config = dict(
    n_layer=16,
    d_model=384,
    n_head=3,
    n_kv_head=1,
    head_dim=128,
    d_mlp=1024,
    vocab_size=8192,
    activation='swiglu',
    norm='rmsnorm',
    norm_place='pre',
    norm_eps=1e-05,
    positions='rope',
    rope_base=3010.0,
    rope_fraction=1.0,
    qk_norm=False,
    attn_scale=0.0884,
    bias='none',
    tie_embeddings=True,
    parallel_block=False,
    init='orth',
    init_std_qkv=0.0337,
    init_std_o=0.0419,
    init_std_up=0.0483,
    init_std_down=0.0483,
    optimizer='soap_variant',
    lr=0.0162,
    weight_decay=0.0,
    lr_head=0.0107,
    grad_clip=0.5,
    warmup_steps=200,
    schedule='wsd',
    decay_fraction=1.0,
    decay_shape='linear',
    final_lr_fraction=0.02,
    batch_tokens=262144,
    seq_len=512,
    doc_mask=False,
    z_loss=0.0001,
    train_tokens=763500000,
    steps=2913,
    dataset='wikipedia_en',
)
Each number is 50 + 12 x the weight over its row's rms, rounded and kept within 0 to 99. Layers, rows and columns count from 0. The size before them is the row's rms in percent of the matrix's.

# down: layer 13 MLP down (transposed), 1024x384, rms 0.0483, rows 256-266, columns 192-287
# gate: layer 13 MLP gate, 1024x384, rms 0.0476, rows 257-267, columns 192-287
# up: layer 13 MLP up, 1024x384, rms 0.049, rows 257-267, columns 192-287
down256 081:33 57 44 51 73 50 44 65 43 73 45 71 74 48 31 39 39 31 39 48 67 46 56 59 48 56 45 45 43 52 52 56 52 51 70 74 41 40 51 46 62 45 58 57 26 52 33 52 77 65 59 64 69 48 68 50 48 37 51 46 71 42 48 48 19 55 61 51 54 46 29 51 60 53 39 50 79 53 51 65 45 18 54 61 40 35 62 50 70 46 69 43 63 56 51 71
gate257 096:26 63 48 55 58 46 43 49 42 53 39 51 47 48 53 75 52 52 28 61 38 84 59 44 65 61 64 56 34 47 55 64 37 51 59 56 33 28 34 38 45 57 57 30 63 62 45 42 54 29 63 49 55 59 23 67 41 52 48 65 60 46 74 63 60 52 43 57 33 35 53 52 51 50 44 56 65 60 48 31 59 64 51 60 50 59 69 55 46 36 45 52 81 59 55 45
up257 100:50 63 41 22 46 62 21 48 63 47 33 50 44 52 41 51 56 35 52 55 56 42 47 78 44 37 46 52 51 36 52 34 48 49 47 71 38 55 67 65 74 33 58 64 40 55 31 47 64 54 79 36 49 44 71 49 57 42 62 60 43 44 45 41 52 32 50 59 42 60 42 35 45 47 48 44 57 66 41 71 45 59 37 65 45 54 40 50 42 48 60 38 38 47 67 69
down257 100:34 43 59 48 59 45 54 31 55 42 90 35 44 46 53 78 44 60 52 39 45 41 48 53 46 32 45 70 42 52 42 53 35 46 67 40 51 55 58 52 36 48 50 59 38 50 67 47 68 30 29 44 69 36 54 42 29 64 48 61 70 44 45 25 42 58 57 52 30 56 38 45 53 55 44 49 24 54 58 46 29 66 47 68 34 60 39 51 56 45 38 34 31 40 61 45
gate258 096:45 66 53 62 41 34 44 74 56 54 59 51 74 49 37 36 52 46 40 43 28 39 63 60 51 46 43 48 61 50 48 59 32 72 28 43 49 52 59 14 25 73 63 72 59 59 50 45 29 45 36 59 48 62 43 34 60 46 60 52 45 48 52 49 34 77 47 43 41 60 45 43 53 43 43 78 52 37 59 80 39 55 45 49 48 54 70 60 55 38 30 73 41 55 56 36
up258 090:39 42 48 52 54 65 63 52 65 69 57 28 45 51 60 49 40 51 84 64 61 55 20 44 55 60 59 50 59 49 43 37 68 60 58 47 49 54 47 49 40 52 47 77 38 47 61 69 53 37 52 22 76 61 54 72 35 39 47 60 67 53 50 59 27 70 63 35 56 51 57 75 38 66 47 43 48 60 51 42 48 39 41 41 41 57 60 36 59 45 66 61 36 44 58 45
down258 082:42 44 48 50 53 72 21 62 55 60 53 44 63 60 45 44 46 64 42 48 64 28 64 58 51 63 34 58 64 70 51 70 49 66 46 72 40 70 51 52 39 67 38 47 44 41 51 55 60 36 64 41 74 30 71 56 41 38 45 62 44 33 41 53 57 44 62 63 63 54 25 55 68 54 30 52 37 39 39 48 58 54 59 62 32 39 45 66 62 45 53 69 61 46 50 53
gate259 099:73 60 38 60 48 41 51 56 37 28 16 54 46 56 63 45 61 65 57 48 41 73 55 67 37 45 59 53 51 61 46 71 59 55 60 37 55 31 51 31 41 71 57 66 52 72 28 39 47 42 73 68 40 40 30 52 36 32 61 66 38 48 57 62 49 60 22 49 45 62 51 46 38 40 58 53 52 55 47 46 42 51 56 54 45 56 38 65 48 49 60 30 59 46 53 54
up259 099:69 48 58 42 41 35 63 49 48 51 49 41 83 43 67 62 70 55 72 42 43 40 44 40 37 51 42 51 67 55 31 35 36 30 28 44 26 35 88 36 45 25 52 46 68 44 59 43 43 33 26 52 54 50 55 26 52 52 61 49 53 50 59 31 54 49 31 42 46 48 36 67 53 47 35 72 52 59 50 66 59 30 51 59 59 34 55 43 49 61 51 53 55 56 49 63
down259 100:45 47 42 67 64 42 58 69 40 47 42 30 55 40 58 63 50 56 58 64 77 39 37 19 51 37 70 73 72 47 51 52 31 60 35 60 49 44 62 63 48 58 48 41 24 51 66 59 43 45 53 48 30 74 34 45 28 48 56 43 59 26 29 30 69 23 60 33 52 60 59 63 42 49 46 58 50 31 53 31 44 57 56 60 57 28 65 45 55 49 45 50 58 44 35 42
gate260 108:46 59 54 41 56 45 49 70 26 48 37 46 31 44 62 58 48 64 52 29 48 48 36 25 41 45 54 49 33 50 43 57 28 67 26 54 56 55 46 70 37 45 36 65 62 45 48 42 42 29 71 46 36 38 61 57 66 36 39 30 37 70 61 37 49 55 40 53 26 37 39 36 45 51 41 46 32 52 27 26 60 54 45 53 59 50 32 51 51 24 64 62 38 43 58 52
up260 107:40 38 53 64 64 76 32 47 47 47 50 64 44 38 56 44 43 47 47 43 48 41 33 66 47 31 46 55 59 49 43 50 46 24 43 51 49 56 43 67 68 50 52 24 43 51 39 38 51 69 49 59 64 43 77 37 53 38 53 58 30 40 42 32 42 47 70 42 41 27 54 65 53 61 54 36 55 40 47 44 72 49 43 32 35 36 53 51 61 50 55 67 55 28 57 56
down260 104:52 54 44 55 74 51 49 66 77 47 59 43 60 62 56 39 24 62 26 19 63 54 42 66 40 62 53 60 61 49 71 55 47 54 45 57 49 51 70 53 52 61 34 31 31 64 34 44 31 44 43 59 46 31 22 67 53 38 55 68 48 26 48 40 48 63 47 65 47 72 57 46 46 48 60 43 47 33 65 66 52 59 26 39 58 40 54 42 53 28 74 57 64 48 44 31
gate261 093:45 67 36 49 57 36 56 63 36 35 53 20 76 54 62 51 56 38 36 17 43 47 51 79 45 38 58 50 42 47 49 56 61 39 39 32 46 41 41 45 66 46 57 48 49 55 46 55 57 39 66 56 49 73 54 45 57 48 44 51 45 43 38 61 62 67 56 43 58 75 75 55 53 46 53 33 62 60 48 65 55 56 39 68 63 44 22 52 63 61 49 58 58 33 51 49
up261 097:51 47 36 51 50 44 40 58 45 31 44 61 63 45 68 49 63 75 69 60 46 58 75 59 55 44 53 51 64 47 48 55 50 54 43 43 60 81 56 23 38 39 63 50 48 61 32 49 44 65 42 52 55 58 54 46 65 42 66 41 59 67 52 39 38 39 35 25 59 19 64 39 64 76 42 60 43 25 57 40 51 52 53 52 38 60 52 56 39 45 53 50 43 23 41 66
down261 096:58 35 47 65 37 37 49 58 56 54 67 75 53 55 59 00 48 52 38 52 28 59 40 42 49 44 48 42 49 62 67 36 62 39 60 39 49 58 40 43 57 33 49 46 65 45 40 43 58 50 53 39 55 44 48 40 52 25 48 53 43 47 64 55 47 33 70 44 51 65 61 53 32 31 36 65 35 51 46 46 52 36 56 70 42 50 48 35 68 50 48 52 49 61 65 48
gate262 104:41 40 39 64 46 73 26 55 45 48 42 33 51 49 34 48 67 29 39 41 56 46 49 60 53 66 47 35 78 38 26 75 69 51 50 61 49 34 61 29 60 52 45 50 57 47 48 40 57 54 44 52 54 51 59 57 68 44 54 29 64 71 60 67 39 38 65 44 29 61 49 37 47 59 32 52 62 34 56 39 66 37 47 39 32 65 51 50 66 29 48 40 49 57 44 60
up262 103:51 48 55 47 67 46 65 75 43 50 35 62 72 71 42 57 48 52 40 50 52 65 57 60 55 42 55 54 33 54 76 53 55 43 48 51 41 47 54 40 23 48 47 59 38 55 54 21 49 35 70 29 42 35 45 33 39 58 65 59 51 39 42 47 33 53 44 23 41 55 44 59 59 60 53 47 26 44 31 19 64 49 67 68 48 31 59 53 43 46 54 56 35 45 55 48
down262 102:42 35 68 51 64 52 53 33 54 70 50 56 37 58 39 39 42 23 45 70 45 57 32 53 41 35 33 74 61 39 59 57 25 61 50 68 41 72 48 48 61 65 42 64 44 59 55 54 70 43 34 51 57 33 32 57 53 52 36 23 35 65 43 49 34 64 48 42 75 34 40 58 48 33 27 55 35 58 68 55 67 53 41 58 54 49 42 78 48 42 54 30 60 61 74 42
gate263 099:51 55 42 65 31 63 25 64 34 55 51 56 49 56 61 68 41 59 47 55 54 55 71 27 49 36 37 49 29 52 42 56 27 39 69 39 17 54 52 42 59 42 62 40 50 49 31 57 65 63 37 70 43 44 51 39 37 55 29 51 52 54 53 60 47 42 30 51 42 51 48 55 57 40 44 41 45 28 58 50 44 46 45 39 39 55 55 19 38 40 42 49 79 54 59 63
up263 095:61 35 46 48 39 55 44 48 61 39 63 39 56 50 54 64 34 45 58 43 50 44 37 37 48 46 42 27 60 50 54 56 33 62 40 44 35 63 63 44 78 56 43 71 39 67 59 50 56 42 53 39 32 36 26 49 46 36 50 65 62 38 62 53 46 57 45 64 41 42 57 36 55 22 50 72 47 38 34 56 57 50 69 43 62 42 42 58 62 33 55 56 62 22 83 55
down263 096:59 56 46 52 46 33 63 46 55 47 47 68 33 59 41 18 72 57 49 49 64 54 49 65 65 39 14 50 43 60 40 47 64 32 52 60 62 63 47 65 47 35 46 49 50 27 64 57 54 41 31 61 43 35 53 52 38 50 73 50 45 37 68 44 55 63 54 33 38 63 47 66 53 29 51 51 53 40 44 58 40 46 46 49 34 54 73 41 31 27 49 59 67 46 38 82
gate264 100:68 42 38 65 67 31 65 50 44 46 52 52 61 44 22 42 64 46 35 54 58 49 64 45 51 75 59 47 34 52 38 34 58 59 62 39 52 46 29 45 62 69 37 45 55 61 39 55 51 31 46 57 47 37 73 52 49 31 68 64 69 62 35 67 44 60 52 36 56 50 46 42 57 52 50 30 55 70 59 45 68 53 44 48 47 35 50 56 31 71 40 29 32 35 30 56
up264 101:56 32 42 32 47 55 53 40 59 41 51 32 56 57 49 32 56 45 46 47 40 55 35 45 52 75 36 37 56 23 35 41 34 58 55 62 47 59 52 45 49 37 48 61 65 43 51 37 53 45 59 58 73 44 27 32 31 39 36 54 44 62 57 66 41 43 49 62 79 47 44 69 62 62 63 49 44 46 81 50 20 52 41 72 17 42 26 48 37 45 53 34 41 67 47 25
down264 101:32 59 50 56 51 77 62 50 49 47 52 45 51 24 63 23 39 32 57 54 52 48 53 64 53 53 58 43 38 55 57 54 55 56 40 60 65 56 43 68 30 37 54 67 37 51 71 46 45 50 16 60 33 43 49 63 49 57 59 52 56 44 63 40 48 42 76 29 63 39 47 53 60 31 46 46 50 45 64 68 44 30 57 56 54 55 54 46 43 63 54 32 26 49 52 49
gate265 098:30 37 48 30 56 47 58 66 66 55 47 63 34 38 66 48 43 38 37 50 23 55 33 27 46 77 53 19 66 76 52 34 35 65 55 28 48 50 56 43 31 57 50 44 55 42 44 53 38 68 58 56 38 44 30 49 42 30 35 56 39 62 37 51 43 37 32 62 55 27 69 52 61 59 49 41 55 25 57 50 35 35 51 71 53 61 64 47 52 46 43 58 51 38 59 63
up265 098:52 58 57 55 18 40 44 55 49 39 47 59 42 35 44 39 66 41 46 38 27 42 27 49 39 54 73 63 56 58 40 35 41 63 48 36 66 53 55 33 42 45 48 44 40 49 37 34 49 63 47 48 31 33 40 74 55 43 42 65 54 46 65 59 57 56 55 66 44 65 50 71 42 46 37 38 72 47 31 49 70 63 62 40 54 58 30 38 47 39 38 66 41 44 68 42
down265 101:71 39 65 40 52 60 25 68 38 36 41 52 57 55 65 45 35 46 68 58 53 34 33 40 73 48 27 64 42 43 64 44 42 43 46 33 55 40 63 60 59 56 44 36 46 43 40 39 59 55 67 50 45 50 50 46 41 58 49 55 58 38 39 42 96 51 57 41 52 65 60 67 45 34 30 30 62 59 36 33 37 80 48 44 44 55 60 48 75 40 23 56 57 51 54 83
gate266 094:48 40 64 78 50 40 67 51 45 53 77 36 33 46 56 65 45 52 46 13 22 42 66 42 66 57 51 33 43 39 51 60 67 49 55 59 62 47 40 51 54 55 63 30 63 38 54 32 50 68 81 36 56 59 57 57 62 58 52 47 60 40 30 60 43 47 42 71 48 47 30 57 58 39 62 59 70 39 54 30 49 55 59 56 45 38 32 53 62 31 60 35 61 43 54 51
up266 098:70 35 54 35 35 59 49 31 65 53 35 46 62 54 45 36 54 55 35 63 74 45 52 44 56 74 48 53 66 44 41 58 62 49 68 41 48 44 50 33 62 71 53 52 37 41 44 39 42 36 44 26 52 71 58 57 52 37 48 38 50 32 50 41 49 53 50 36 69 60 57 66 32 48 48 60 62 35 51 52 61 49 41 48 60 48 43 29 48 50 63 44 62 40 34 67
down266 100:47 41 57 45 47 55 46 14 40 73 55 92 67 46 57 57 53 56 44 67 64 54 67 58 61 34 51 52 43 33 52 55 34 71 37 48 36 51 54 42 61 52 49 32 59 72 33 66 35 40 37 54 47 43 42 42 46 40 44 46 57 73 55 33 29 42 52 55 52 42 46 54 57 52 53 56 64 51 77 38 61 33 55 43 28 52 70 64 54 50 60 63 63 57 73 41
gate267 099:53 62 61 67 40 40 43 27 62 48 51 45 51 42 86 48 55 52 38 53 62 46 52 40 46 57 52 56 61 60 41 44 38 53 33 59 63 63 47 40 55 37 49 42 41 66 44 57 82 46 43 48 56 44 45 55 41 65 62 40 40 47 63 51 60 49 48 42 47 65 63 44 42 58 40 35 67 78 24 42 57 70 53 40 40 78 33 30 32 64 61 44 36 69 54 42
up267 095:45 46 54 61 37 53 41 51 29 55 34 62 53 57 48 75 77 59 68 38 55 60 50 65 52 57 36 49 47 41 49 54 62 40 56 55 40 52 86 47 51 38 60 37 49 61 64 40 41 25 51 59 28 29 44 69 61 57 66 50 56 48 25 37 43 46 41 61 29 52 53 43 43 73 47 62 64 61 62 59 39 66 69 54 53 39 53 68 66 62 32 52 44 46 43 29